Weights of a small transformer language model.
Size: 8 layers, width 128, MLP 256 GELU, vocabulary 1504, 1.31M parameters.
Architecture: RMSNorm before each block, rotary positions, untied embeddings, normalized queries and keys.
Training: a variant of SOAP for these matrices, 93M tokens, 5706 steps.
Each number is 128 + 24 x the weight over its row's rms, rounded and kept within 0 to 255. Layers, rows and columns count from 0. Numbers have three digits each. The size before them is the row's rms in percent of the matrix's.

# layer 2 attention query, 128x128, rms 0.225, rows 35-63,99-127, columns 0-127
080:143125152202145139127132119141151086111133100108128127141145164132144111121166100123091151149124140157162141147119125125137147132159128091124076135154130086145152070126133109125119145128124111071106113133177175141152103119132134136139136123140087136083119137076116146115166126096125122118147122151152129109115137115109119151145155115094122067083160087109155140147088119123138169151136
091:115132164089131118118123145142139154143169139118109111171105125144157118114113106150119134122159106113157136117133100144140069186108161121162116158116091129101145154137125070122132117136136147097143140141115089104144148139079153157148162123098186169079155112112120116161125164139125093143163084144105094131127165149127163154136137150149140135116086133158128155112117129131132096151145
094:177161143129149159147184121133099131133138181120146092128127141150108121129116136137146128116119120130124164129140155099122131144102138084126112129156140178101162117069124128148156183133105109120155152116155154104167125126141145146141173115108140130133075175086163126109141138164132143139159118127138133103118089132163161162131129128135151151194158171096128156153135116125116129124109
083:096108149127113130090118173121105133160148116058102093134150090137139159112139135133120104105141143127097095120191147112160087154108087110096098146103155097115111102182122148120144139125129112163123135109092123166150148117111097083124122136123147120149134132147145151129147122121141160170130152134132106130155190111129093151124126159121121095110060113125101134135128108118130098124125
085:113131103117092162120118144103114116111124071120147141111141173135101119166108111113189144136117140145186132114144123099106138139083150134125121114141065135132135147127114093127110100107128158115134097141132148132131151130127118076110139112137161094147107118120159111173140142124071107106147132143107126186070089138095108170125143136140147118142154094106136162121109116161143099147154
111:123158127127090170077104122153131127096130153069111147104163139100161189132115112113101124138147084124117122108165138119067151152103158163145117117149149128111101145148109161135114131149126193132147144138152141119159157108122122104157129141142129108117138139125133140080181131141133143183163150165120130142099130132086113152142117109116098120108112161117138115114128104109107090112112
087:122148137116124108129148146109155166149104116150090119195114126182148133124091152095110158165084107103114115113111137147131127112119097100146134155137132103118177084141132113176132122141123120144142109094144124143106108119114135159124125114134165171158124131155158126140149135122125071133130083144106144125151153093145115101110068188160160128150125118109099139135140161129176144134122
089:124156133115115112179142105138101138138120085145156142132132124088111144134124134099145154142132118171109112124121160113113149109122165214130221134133083130168139169121165160111117144090122154153129152170150137131111106164113121122111085124163157104123099117107119122071128153115141106108126123147112151129161108142150160130107119104121152150107121148110116097107125111132136126127141
108:098094165128115136122121103156130170134120119120148112154140162128131120133164132158147132149123119101100102086149147102075073146158140122087138110158127105108160134159137139126145131158165148113171110107126110139101183121121083148142133082120128088146140130109107113130108129165113100121140149159144137109090129135092138089083139123129177157155129070112087123122103122110098101139122
092:118105117124153099144124107116137141094127138130127122102127104109127115101123122167104121153170111140117106087122131122160061148120146127143125143131110105103143155144136127114124100105159136091180154109143129107070090111160168139142122125173118159109085175112109143129099151101147142140138092118166152104172142109126164138116123147142097089096147094131142148132130120120188182156142
098:082154134091087113130113108106154135130119095112131137090102120139133168100114127121161159122172118107070110097111074102134200091158097126114105105132158067107169117159140140140138120098182116135136106124159109121075129169137129127148126105145116112153125123089101106117099107116123129114139140100122140127123103116120099108140118135119141131114159149145150127159113104123095143166110
099:140082126065106123109089122159147133099127121118121117126193122086116161146142125142110130108140126109114186153165149145138098141120132165089145106148082162143143157142121136142131086119097154201141145150126115152133094103112115108125109162154122095113139156143156140109143090099125142109131118142143143101167138139103109174130125121130174157134149141131153111125106108142163094139117
110:138098156135152092115147137128162139128083139165137122148134139141134139112106128118134110122110110110146130095133111118117123180189147119142130114160128124122088066150111132125134191155136073148085104078151117098103173135119102116090133168143191168171141128126124126154136098142127115080134141157122148127130113119112125102085129128113130119117136110113097103085159137154134106120144
112:174141094114131137125107090160106107159123152092104136083154089121075170146113151141120146080116150144146144116181174097155112097106178151116115137124144124095119134119199117123119112120153099127138116160122116106100132140124111099177111123091142130136104094139174112140116115143098144114104137090129136152126118155119109105166110117112090111147131121153106136137134091130098141145106
105:160140108130118114126147122158116090116110156123094128160125150119137088111115139147120115112132120138115172126185166143097128093147165141145142133129102149092142143126076089139149143114157146137102139121158142155132079108082139111161129126136140180109125154142141126159087122098107116156129103125127186117121144197094139149135136090157123105101142096094142164132107107169132101136106
098:134163140155095135109139059080129106121112131110131125187121114155130109163125122121133123129124166149147138099115090133112124124157130107102090154129105101139156109125159132141122099073135108129112131148097133150106133155064080108151126091100157175116137103143124103154099115139114103138133137119129160121148117150097129133102097113110158147142118106130085086086121075136108152123159
102:112118101067076146104127072126153147193085137131166140145117142120140135124171133094125144121110104098152151095147146137133113127135153112151101111135131097151104127153139163122152121134113153156143107130160111137144147132100098142125110165113162124138182130154147157130107106153136108093156136123037131148151143101122133119155127112131141102107123165113152139144148124127089093114118
098:096137139153100122109144109148134118085095165134150115134076207169112148143101120144116129121111128093142084118143128074123151133090112090142111133134151140106133116154133107106114167122149111122154124110139145092106139130139117178161119150147133129081109124129079136143108101138132117130131130117124120104131130121142130104123127141196144125130178163139120084182156095145084137118157
101:143126122138125126157128179101157139165127128165110123167160092110070098138085152124159108131114134105142093175152094117144143093117109130118147153157105150123103082112105081146128117123099141098130117133147119133130146153135162102125152138154126156141126160163106136152157126150136140150076146111162133118077100130139091091137106124144125127119089170166125154170094151122147143152113
096:100123155106160122095134099139122106145140152106190090178127117143143093157133168121110135106138155190095116080119133148111167099142143105146114108142161107102138147092114162132158164119162152150102133121123110112147111110157092101144128163119105095139150132130118079138126152117136135134138135117152086162152122120117143152126146113169111109110088091106124127092136149132099080154145
100:146105149110129123145124104169108173098133142183113100157113109126119123128192123163139112122138150091101146110078117168129115127168163146110098127167113132145141133137143141124140151121100139175131120104137085159144165132107096135106155142095100097129128078139129138105115127162163186152154118102100137122169098100152118160146124131119153170105117146124145127151155100108121144136106
101:097099145132112179148144132106133142123154146164148147134126122081140162123111156164121139143097088128118112142170117122172110112115096173085128172128107195125135127131130118098133088141125105139133133184120091132099111121142159151107177144103135117139144109136117113118088165157095128110149138144081122122125149146123133104167140143157116109144130111142166155096127110166143167112088
105:132162135085168172142112138150135134078150155104138109140089148092145118144122090121159097144113121108127124129144122095136129122124120102126078158168146115174100123125102125144095145124128139149175132122153151136118130101123129143111166141141161086176141159120128103148096121149092131160094097126115173162136104165129102088122114174108166117162109140157125156102150146101126168142134
101:147135118143062120141125151090133134105119079153102080108140121122098106123115130142120173152111101132137058111112128099104117134121147098109078138107113137144156114113104128111147131124166153142099173153124122139158174108115141091146136126161118112144127101127120082118153117099107144141152142122135126120072136112112165141138098141109110125093195175131096150150136111113120095103131
093:088148104071128139108148163067109150137157120113131159097116131156131121102140153120162125157153142145145108149121095120095124152119100140096136152105147140151152114145127106176126102062103132129153137134123130167120101146118092128091143156128153130128101095139131092152126060098131121147099142172115163121141129115134083120159110073133143121120109152119114112138119129120164089150155
100:102120139093139152115108104092097078146158128133120116137156092137157185128111117174160108129178136144120146128101139176127168121119123130123124096173130091161093129146156156096149140183126158130112141136122139101137133145142154208114130106117097102153118085133151159126138124149124108128117133133108097160087120108137117151122152161093132110157130110151141120109145146133102156164127
095:133121130160130135173165110114116110123202128087096149106118124156148127140129110151183145160148115121099111162137125112100124113110088142136121133118152106126135104145156097162176125104124139129167108156146135147125083147132145161134099156147114143175154107119133144092103086107105166149095147100150150099124095145107147110139132151154081133155104144158177126127162141103121116121157
110:120103138150090155146137140118138111123145148151126120098116101135122144162119146083102114103164097089134125142103116136110139063133073160184124107099078149127139150135136093113126124162149133107140156095164158071133101141139163121101144116146125099145101171110124140131160156148129143110112146127149115111105125137148103127151113151160114153200145123107076145117129120145151142101111
104:132108136116115148117143135140146118133143111155137141126126147124088112127071147128138126073072132146126124115139129160103106135174159110130160078098113144159153145116097152151157108121139121157115190111158136141076138075144111140138144135106108089096129116155113102131130165162114134140186151126149094121120101143117122132128078081151130164139140109149114156101103082147143110120140
097:167114121137110138161166071132143153098119137141131147072137115164133152096106129117173141091116135110102117160113111084089104144153142118142142147126171128155197134138105102191127131137108106123120124137110167138155121112159115106127119122174132128138115125130138130115099136068126137120093126116103136096143126102115141065140128088097115103093162110116122135120140093144110116104150
112:125149155125162121129135100127146090121156152090105106190117174139100114138162189135172145126125113125124133120107169138146121091120133126143087162125132126113151163183152117126121145116146111124111170151091093082136102138136142096162100172140155132097145101129145137154108141139134155139166101117096083133150143174138162148107099131140142142132106100092110122136140154154145147111118
094:149123146157155167139158109144107125099127126157126101135140098129155131114112116118105184150128134116108092105117154098171176139139102147091122139116113117082090108118118129101093161153094099107087141145140110164161102137117117138151176151116120132123113130127150129101140123131151154152098150099114148114070108135158093112106172090098109150186122120132119153104137139125151172095144
108:118202105116117102115135088087145104177114120150093111134111165124133134125095144140112146106119143152143157128124115144108176147143087157136115127100108109083133109107090082156130141108119153110124128114143115155134173158120149096133132147107179182114162176133146086116126140120140105140164060130122138110128098151142146104113132154129134102108131148149152121162122115151137144139102
088:115111100108126143117148124149109170136109160098123111114141076118119137151128134138143091098112101102114161113098128100138161150125170135136096121095167131162097105117134152138197114122150106084119128096163142121191081111146118112149136117143106137138114113137145146135123097151151156122176131119161122121120141104115125168207105128160123135115137149126138135134133070130152105095115
104:149158134113185120142125115184118156177077167154137140058147082151130126130101133108129137092107140161140121143107154138123149128152137149127128081149140155137099123114116122132107124174127106089113185134118096140148095121113167126148111158077143093117124094110109112091112139130132135173128167134096151116116119124141134150146151121110125110107149103151149118118115106178105129139130
097:108118155121134104077113152160123103108106142076151119128140098168126117164153152165166150120153094082123106119123090119101157126132123114147104147117104123136127136113107097088125093122161094156088134128135102116145156128140144109143134128136154109079131100116063150094133099133147051134145123128141096120082152160130146130137133142096159083162144141117129138113108141135135119111159
098:095114138126136143174157142166163134127131099112093133139138120129153138146114175159129067143133092137078070129127132141151104097157158133138158109109145123142104168140153155106162143122126127141142097149136134140121135157144104136116137093128097100106134137145110098184161161102112141107131113145139109152113131152129214153122149091163117158134133144124105145154090160136141099117137
122:104094104085137119058121125100118133149149130094109109171144115136133079161123122163155111137127079154127123126101121135159136122100119132189120129145115119095142142142148100122143114129132118161139122114132113107136133146121094118149102119109152159144118139133132129140138132093125123110146098086153178171201121148055165124126127136094126117138135087127127167114132173154135099111153
102:128135116173154127153148146144137121152156119122128121138080179112125132151074126138138125144160164145149150131122128131153079114077117149176135102096089132124128162165113082129107131133141092140132135112119126128162089131170116139093098099144148066092132153105131124141100136139089161149097115098156126170178144166127154110113129143124121089123111126127138112128159128087139117096131
095:165147154126153120106137133100147141163147149089108164169166071132095133127131141138136099126144084094063143141106131100127133146092125116135155139125106141094104106117167112089112141169106142153120074113089145145164115093117151164154144105146119120096107170154173109122131124146095114100107109134099168131072128112128096145146172119129145124120121140141132129107120127126133110106130
107:134107140127071123126072112122167156120103130121120152122098150150120130148129134147127146152126122128161083137120116158146167141109092123079131130149124094163169140080073134129141089111167111158138151142130135138133123133110135114166126127169136133122126075104078144137126106168096126100127131128123095106111114119143125120113085137130146145133116135089183077131088099129159161157097
102:100121121094119142148109093136127138135125144109108088107090106125113095147165095087148136123123126124106130154141101147157106133118128152121122120141090130146103162174144119143151163147136185152147117138161117113157080140170149175144136136114118123163144145150160125113173115174113072081128141119123116144140112085154136151110113141153170154120144112139116116085127129126086073128166
088:169131147149143120105147135124087154093076137149149105090129123173119143141079128081083146184111101086163172146146127150131125110124147130184132121162115141146118186106072127118092134121122124146120146156162138113154102131146092126110114120140114100130167168142117119113143138111099090141126150119127119130120113153090123145155094119115146110137092137150141129098140124124090141122092
107:136110105166177123126152145089121142116154091152131138121136151119168099129143126133067117121126166128124126111113148106099114130106103157147098125102112075100171124100132117113109159095138144155144116139150102178131099123166167130121116140115105154078087098155131112091121168129135092132137134137142097114088135102122137092120144123075078103131120122123128129154156159093109167108111
096:116126155176158117122102107139154117130157139142102117095100123129108115137117145153102158094094171164121163085138145109117080161170160113128085143111109134128118137117125077114120133140112125119128125122149107109136152144150112129114169093136107109071084134127128121144180124151117102085164105100122133138140125119129162148139119148089089190085117126111130093158136138131131110154173
102:100123115095121164141138148114135123084077110109140124121116114164128119125111066071158163164102079171114128158124131146116131118111117132160110128155124117135112135148189118141103140144151141105111107155179175065113136083118146126133162111098126125180118141121138087121121154129100129126125117117149123144117120130189137158136148154148141119147112143163142142159145117132120125170124
085:140154117148115103162094106140135144133172148098168107088155123167110074116153104106147144174093122129171150124182126145131083134126151107123123136108119111130146175075105144114174103162147101173116110124106145104112116107140172142118085148106135152172115131164148124122107167129125137095088139153166155149132120146127098138132155119098141124136098108134115102145117137129147109136116
099:103133129105129118078142094131101123162172128150136134111156107139132140160177103106105116088136152147123122152130153094141148100103166118101130109141156120146107113150147106117127149147105109084104155137137112094133144175117191140137129132125128145144096116108140147118142086082129111141154155092112110135094155147152105131095108116154088158144110156106094127122179065163154125104141
107:093087109137110148112124094115168121147100115124095158125142121112146198141139082128129132146158120151128128107111104131133128120127133105093095098060112099147104134162120093146117136137160142094120161150124139108095159143124153086132149120133153099116129132141123170121124095128122132121167135103125153166168137168132129157115087166125128154114168121097074118159135142096124153148174
099:148171137066111112103111136173167136162130116136162141138149073099152186151134117124121143151132106165131149160091147139147152142152129122069129124125128097147124132102117146111164162128139147111119145116129161112133100163120112139141136127107121179148138124157112117123160095165109144104166166122130131110105127113099135086097157097126092122136116118148112148193089105136120122100146
097:135138114129121116113157133110154194152148133110074139070124120143120115143143129133103105124094165122106107093131137140146093115165139171140151122116130082130130130077072111160174138108110160099094142101123124146155147112136133136140097103169153140100101156128135100148109103117167104111085106160139133148125100148124129140103126181121142115141148081139093145151133117108115129157091
106:073124146177119111155153106097119127106143110155134110149123114113092148116161120123143138125115164196115094116146145131149135130173107091123130147132101154124137133110129150133117143094109091113099118149141107103134142148107141120148091118115154132170133120131165151166115120079110110110137118126141102129136152146121162183080081102129118078147066106099125166125136157128133096164115
096:153108143119160114169092128094136115123120160112167130149131111106120160160106135071132146148127133102118148176094139057109141163153132146136144119153104123113118112178108128157150103137129110106162119091116134110090126144135111146145141082134157106105152148140141122094125120139152154155132162086098123140176111123085099118190146136143167128134087121106134134094123118125122144140169
101:122120151153109135141078102163159168101141143133141138130152107159105125142122127122147130085079108150106147129146080110129105208168145148109150166192123113116109112105132149115155107098094143111136100116174121152160132132136117147119096114111107146119109103101128104110107161145133097069115106144137077162125151108115146142089125142118109116135132116124146083149125114144111127109145
107:142090138111052124121102158165095124133111113151110096118105144145109098102142126114095121137119094143093151096130153117119146157129133126115129114158131174098129105111131142122122180163111153129157133122120109107146125158135100121143177105100144162159102082111132153102141102117074177120120110152111164151171128139135132090109143074118146126104150149158116102112140083113146140128105
103:110139152141157133149109121109107075094104102111108124143122153134125144105112115070148098216162142123134108139138164138094150132079136142165168096169134137150142120163102137161120163140168105143124127117107123127111138124107120108111090127122164113123157119157117134117117145107142134179130129144108117188172167096116116125138109093156125129128134138149141160129162123171148146110125
104:147100135111159142172197141156125164124073144138168151131141141119137157121115128138167103136123165156112121149130154136149117110095127127131136139091134116133113143130168143151144182161127098114122119107091077169083133123103174109123123101107163169094141111127142091135157113140128118097108143085113110127083123091160161142115127121095111140123093123124116099146134099110119104097148
116:111142143114111130125071149092066118148185164101094116115128097136107089169169147126139107114134150127167163161118140100118122112135115129100125116189131153101113071116129127111157111154098130124130142124127162131175087149151146138127123131095127143144122142131082134117131098119111122133097138161130145132139145094158155140096131168120126136135161174117131151145122122107134124074086
# layer 2 attention key, 64x128, rms 0.214, rows 35-63, columns 0-127
092:122128132157108134112163129099150142102128140126115124167141201115121098164083115121097092114118114126110080104140136104140118145113140118187100117158140129148094116143156117188099072120098105149126152157134145122114159102179163140131109112138125087158156099127132125141129132115119167145121126105084114151168118103144104150153118105162163114158145144105123152138114107142171122152126
089:129169087171102138123077127117111129118109110115140106111129104085141114094091129107133142087105126123121160121143087122112121087150149126134168121137124135072092157158095143138111116133149128164165108119128149122117170167127109143142088092087114106150139107109105128095134106088119101126114080118113137133150122131112170088140109090124134107117125116099159127158161133093142158117071
096:095159119135104069145137117114103149149126125127103104097121153136123156123145111103098115128133152106106136109100147157093175120103155125116163149142119125174120153174124095138093123110120100155144095115126124107104146086146147122117150113102085115115131143178121152143134167170144135133144099148100133151134183097106132103172110161113144172100089121134160116135081111111108090150115
095:162102106128114126144102190141175094134143129121139111101137119193134149107117123131138143127108130103125125133120147111094110145106153099080119137136145114129109166130116138084117134153158139108113092119102131110106098137173096134158108124130097134078114125170113161141114121173133117105115107133119144147112130159150137186124138115117123190118142132136121119157172173084158143184135
086:101161139113153115100108114107104147130131177128113098122112113132139100153114111120109104091126122131138140117136117106127094131159181113136116151156111107169138138168146123170085148148157133114073138177144124103127160160159131141122145077088112122144156162075149144140138152108168136086114126153120165110114133141125138151133121155140112135082086127101115111170096126116068141146121
101:107137113166144129143138135121102072122114091111125113144061125105126115105167113145104152091113185147123150164124118142098116121110116136133112125162120134105160154103125093174129138134128135080113094122117127093120153134167125152130136109097138157159154127151114147161112132119106186141134096125149127118091106108117141179143154122124155142093084086164178114140089146102127128143124
089:135129128159123151135130077089146180116149091154131119102175141118140141135150094169142144144137121096119160129121104104182159129140135075101125069163131132124143093154160138119158134129075149139141096158124117108144168104095136124098143159124137116130135111132103119107144095135107144124096129117147125078116116134125085102103168138110140135183160141106146117125108112111082126095114
102:129143094094111149106139101107139153136143126199121178147119163144149142118150146120130096160131151083181140130169121139152139132134106138126123154156142134160156120147132135094143102122089190094138140095121105126122128120079138136127115126137172110108116123106126099147157092114151102157107103164121125110088112079134164078113126120118153104127140157131099106135133125127129141070158
098:120132132128115138120140070131123101124116109124124171125109097138115094130102068120141115138171055125133160155156154152122128129174124115093143091131103116134114160130083121087114124118174179158144123140170113158151122164125136126116156163165142127186109097139113148129130127128121126153107160133152112120132131126139085129153119107122142115121114143152145124159139107110078105072151
087:167165113163079093125160129094135086103160143129150162112155145165107109101084134128160114122108186121124121158176112113103111121121136115105123113119106101085163169111126138079132068123143123172133112140134159116082126115107117151127119108112112149120127134109096105093117102121144100153128132125136105118090138124135160099084104119164104110130148130117166093134119127132156149161120
089:119107118148141114106142149129092107067117121160148114144145160150119124121132076143150150158123118144088124134122115127152097114160085118141116137152166090171140159121094161104156111127096120091158159133115096154083170110104116085090113116163124099118179163137123138129146116134116125131143080160131120101118107119109113097110112156166090143149126131106088092113104106134111148109107
102:137127140111144151114100117135122158143103120172102118116134117128134144119132110140107126121121117163107117154111145144129104149138126154117146142153158118142131123107171160148082135101098128129128143146166080115131130122136163115131148135111101125103102099180128159120133114125159146143120186147111120144187091095155158173087139146112080174165104177116131122155150071134147174083103
112:092131126169123131119144157127138113165101142112170123150112100136115137155120125133095102190131103107137166141095139155156145143174140116092145107153141144119119106125140133157116142129130139113127108084116158152185137168101129154096145136106120166148093144089126141145110094149089140147130134116148165159128134140122137135117159101124176195171148123173126156117125161129078136109140
101:142125170152158135117137102144144123090131142135103114117176146116132165151149132159136088185107112161150148140098204124120123153145142109091127116111149118115090128159149122103132085202145120169135116104144110140168163122086138120164111137146161104148137125130105158093140107133138106097131110114147114125133145147152189125132151160150087083125139111114126126114142114141127120110129
126:084129144128099104138126116180113082129124115165128164159130112109148112154119121158118128102116118158115159109141155116114123093147094154099145141120087156128174138127094134172147125102102124098114126150163168126161105105081096090164146094122127122069156074148127109078117119121156154140167120135129135094099134113120136135100092107149172119132130148142120099141144125131147160117112
125:124133126127139104122164090103133137130127109112127147086153156142145141146103163150157119141159174144163123133119127140128119107123195128126160119154127147139133111131129132087130114133143121088102141087115140098149142131125080160110087148123124122173127177159109134142089146097159116114136143151106113097149107183167073142152129136149094111132104157059116143078127107147105106131138
114:147106163122143125139137134136131136140124126149126141144152144062137120084142145134079101103138158122093121091093167150131123142185121085094148120163146140095115127121149097089115130108166131127168082123134163102129156172112114127099136136131140170137132111137122148185165120117141124133128136162070116153130154113120085108121135132128091146134137144123132055111151124164144124111127
098:118106147173080169148146119113102155089118114131121090139136120156120107111156170104091156179162137174136128151119137126134144119137086130112127129088131117174151159132152157122123147134081122129141137177134188155144161139121095097093092145127133131109125132117090108147118155130163153143124130143158082151094135121136139140131119104135152133096115155110101163100120115076151103110136
106:112130139107155100107129118139090136123123120118117138157095142093157128148099143061109129180124125130071088154104145127132148103146130153152205116106120162155111129136136106102142136117127151172120122155160122130144137088187117141118114176139150160149175106146144143159121108144076092129112098116125122094133106112116134133108142126123141144158168145122102109156135148083132105118115
099:120129136110146161087135153111119150122112131164102108167167146116114104142120136170131118133156113118135110101151124147158127126105136114110126123101065153131149147107083176113140130101140137156163130092120095118138135112062136106120130143146114140114112166117117133147098141084122120130142181108188110140159104107139116144100124144091057122136123150133167108150129138128076079134125
092:120145167118136180111109109139119129151135139136160122122133134121165109134183132110117090140134089103125119142139144141083185164113130160184131131167117148104105163136110116123130187138137100100127109122131117117091126115118118155109126168128132123103135094129154109146101110121101105136093103118142096137144134101146082160155136108107128121142051067121090133154126109149136091129107
105:166093121177141162136102161154123090127109163097133138100120141100164116137131182143144169150078100135145162157117124149121120150131098112115114141119135118123092137115125114101082121074134116099122162150107144138133127136096099076137094132148136140121131086144135162137141153116113106108120105138114103151152152155108150138132106102207107094148142109138150132170108142138142147157156
098:131114085106128109145123086164117111125135129141125139085126143103142136115114136118129118124097113171187116165120119151097109112119122197161102122124122140132165151184126086109143107144160153104125136151074133110130142096139111118117107108150122155136103139149119117132145166100175183131131166120105116108142136112182151122142162147104151136123104131153136177136104169087155116132143
108:142124162126090166112093101156116191086144096077135139102200125118140147137122102132095149106115083104120113141143141138112128147101140119099138158104122118138146129102120129095097113093124098168098150140109149141137164164140139120138114114139128132133081109090106153134106139125112130118135125138197126119137136085147146134145140107145121165146104102083103109115097110155100122097161
107:112097163079100106182103148150147151143116149125155137077109113132160154166148117112143154131153141120116149115069106133122143070131130146130129164133165112127183081140124137126109159130116141090123137145139153102116058170105142106074103119073129109160129142140109119144123126133163127103138140139112158112140126114158137117159121171158134152145155158136130116126110120157128134120127
111:118118134100176122152148123180099162153131116103123140124141107121131118120197077153099114128149087119159145100129135116141127089100139103148142140129136092149109178125146157104091133141163140127143124134157105106115087093115131138124156161122097132179166150110119129155191101174093178124170138133123141120102150143110123160144147147141116104124151139120132171125107113138124109123113
096:082104136138114162129094129119122112089131114128130107117108139148151132138124084172190133107156126163101147139116118100057114137171109185114122135125147085096125116076140141150122118107138130138088115179134161107132118145114104118144090099127103099102184121117152174084095106125147129114145113118101155154136115128102157114167116155112140124124134134137133129109109144096131100144134
113:130116094154094105129126111131109122152184123123104144096137126109118149165147111138146132117150173141127129124136151140153141116114139115129151133112160114157131116138112136110105154142134126140146114053132136119119107077173103109124105104119089082150136161162115097179154098148108137103120119116128109147156093157085144167136149143146109135186102151161117137185150139137073127126090
107:123093165146118118150196161170081138142113096122160156121116120097124134080116113128099109147133108126127164086172178108125128176108153147138125116099127146157120149136135113123113109138118140092134124130152149101127162128136150115137122154086148135185098116160126124173175148104083098109107168134131124109115108105146118128125145139106114176176130104117134132119114087125095131136138
# layer 2 attention value, 64x128, rms 0.185, rows 0-7, columns 0-127
101:130102087144159143079166082140108137133138131123159120139145118111150122096105156135171128123136077116148095122149098134161121166126134161100140107141105129137132131134125159131140122081147135145101143139192108134133121112148151130128133144139132171153114126154168124137118151140094101107180115166097167192154135119136107144157147127173189133124137139111146128152130164161113085137124
098:103107122111136160102123114145091130107092123140120166085169144120118091130111107179153149126147110121168161112143107139145129152116141140143118159133098107110136152128068116128145110081105066161129086086121123159119097111105127117115136143165141143148152126097153121136090178149107112114148138141095133128111129120148149136162091141100099130135164134149141095181132095106093144102106
112:068135083133102146134128130123121115117151118096087160108149110122108145131110143153131129119157121083112140119158143125148127090156105122119111091118117123108155133156062147127123150100141134100070148102127156099108142122144121126141137132138125123153137128192099123086178159129098161094052182124132133156101120114120113168137153123114149107093156144146111096137137133129149121138114
093:168141178137141124119120123136095186113126107133135159143107128138139161111130144107135175141137117139115143151145130173129128129140086129158128119099118096104129131169146126123126130116134098119137099135169143176108088164078106096131132152153111123125125102101163145082194163121096088111093145124134134147179138156106130197147123146157106128109129133101116118166135149114120118110100
090:099160143147112182138128148095137133140112117112120111102159088138098131119129149140123063148153107140163126103144120109107107124146127135159127182079167123118179101144093177172098139105120122137148166125105122146129139104123100161148134144188112110119139133127124137151136101101157129111126133112106153156139092112149114175118161111105123151121135129110136126105114140068122165092091
105:087116110102126138105123148097154127116115102146123154174114156136095077110095131146121135157107074104125105128102153142137124118149140134139102161124111134132116149166117140126139089098158137089127114107127079092142128169135164135125158106128076124093137148105127109190158136131100101127129157101085142121099145102149104163175143129162126141148154086116124134138094118127183137109109
099:134185108140133123151137130126101116121137137134151130114150122089142128106125139128117119145144115094122087169105112153116136148083132084132160077119137145161111118137115117131136132159124132138111114127117160137132134136156128160118146095084087140113128121102065157101126105157120166121110124124174033121138125079145138100106108113114108125074163080105121136153095089116118129138136
094:145141156099141161102102145135126176152145162114156155128171106122122089102072101142122130165109133116115116144129133102111130105137114135116114115160158137082122111159159134121114150126115094120138105141143159113174100102157101109172115156089130122128156095111146064108114108096145095133134154096141136143193143148155123113114122156165104114110113128145121127088151154128150144168095
# layer 2 attention output (transposed), 128x128, rms 0.288, rows 0-6,64-70, columns 0-127
096:129136147147143115165102088119084084170118104142142123143087120127141132129119115102114160124101121148101129131134154126084138131158147145126149122118156112104069166181109110141104090167146171120187155112124128106132168159052145119158169136120145128137148114157097134095125150098141110128142110153126130144115108127121121121147072133126111141126108127134083114089113151150098114115125
101:129153114171144129131147145147111093120127115164132095128109084156155167161138122146096128180154117111111114106088093152119130091155115118127130095167127140092120190083167117097139122146154165091113139181153138143130142135133138120115118134125143121125118130139145093141125126131116127151179082136153173179129129106115130120144111114105075115111109157126139162106112168146101094144133
106:120116160083158118142153086166127130127134100146149116132119115131160103163109116135117138155143104113144161139149191132112109093125125138155134126114106160152138128120196181185126100136091114176159188123137123122081152119142099091134154111119134134091117137138158129154132121064149137138106133129128112117120158128107136134130103131182108123152135105124138106099148147097123132119085
104:095116062100083153143106091131110084146116135113103121127093067136145116094133121089084101139103086103105119117091163132145161088103133112141133103139152157126128109091160130120116126160128133105102181129116158166115116103138140089127128154132163126150147097107143110141126110183141082133115142106137156163123150128093107133116142127167161141148119118113113140140150141126161114116114
098:118142122153126106175090138116096151118153089123154115140139170067138109139155105143067170135142133099137123149102165149128168152117102137140148105117086102142127124118118148134175171088129115136151108128120134159134142152098129103151136120104177113150116156115178155088149131121097125140122143131111149130139169120142117118130128103122147089179159155139118086144126162152156105138098
101:135098131160147156181174113105107104140148128143141139123135086126159166109118145150110177161131154144177160113152118134130130146118129137105130145138112139144140125116153114103061131128164140092158130097168147162117100109138114142150111124142166107139155117155136147133141160109154127093118108132162153128088109135161128098104126067129112116099086169121126086121122092096118096096140
103:128104136107158129132148127116149145099130112136106112161115160161145076119126151109133158102116091150119143127128121122177099151101082121106093180117111076157144138140147140158130133147125127077090135106139110118136122157137144087128128142159132139143123153108140145146079111106149128115135093109205108157148124138127116183107164122137120154133104136123157161125150173149186129153138
099:118160146104125114154155152147162124126129152144149119092157147116146142110134115157144123173155170111148115121146087147125116119110125094143154165119136165148147094077129138110131131139133099156134105150117147147070121098181112145084084126134089111139110150099185161157130126138155137129087125121146086095151157142122132089133168113166114085155120108148140117146149135111143155152155
099:151127160132131117144124115107149148135170135120144112126138152087139096095124134103171127089107134104149159158120148111156135169104152124112119171072140156157141103153114148147106154110089098153109133099148116127138151142092117154139130108143125151114126134177106127147169125104145113113105139141127059053101103103098145147094153127135164131148128119117164089145155109148144156149145
100:153138102178125157153085165103116108123139171115104117105124095102112114109130151147122133120136164119114079130111081090148109167131140141131140137157150089111174084148109076072115139138115112105129077132112124135190122157145167137103131126135077088124102098106121114130132107164109152111154145125112136118114076128117112148111142113117136127125099136137116163127121096150106142132151
100:131159157155176134103141126127118148134133153128136095096161151098105160144135133158176135134144182167155152138154116119097077134117146128142141156139115107113154155131112119155099103103136128153147109110128104116122142124138113161162166108107080109116148168135107148135124175084105142134153116138120110105123110118174150123153101156077105089076145146159149160097139113103101116143147
094:114140114075126119097151164112129103154140144141125149126103077174144141144112141112163109108113137168128142135133106107158113141138165130119114093141165126121115125128171079094098096154125182090124120108157116120136110159133129160099134142143109135102129111148070110123139137140130092110143135140145119100092105147130184144116138168116123145067078100104159141110127122109091108107157
103:116114132117115136118092122131153140107137106080112131094147157135133100139129104108149089109146097149066079144118123072121098133148117175141141092114138105088115094088104112127169130121078134141123146191100118128126161134097136100103125107116124134126094126103121116072115110136123110158133161143122115153120133133094135114134119150095152123154163104117175126130149171154124160172138
095:104110140126104143093102159135096142153132112141117144131130127086124142130171069133110134132114153117137122099128089114100176128175132144118155098167147152077107099132117138102113126124158145160137103188137148129143121099109137164100186133090127113104142109159141146080127107140086124156119159135091162125108129120165135090132126167167134125167146110141082125154121131122106135110114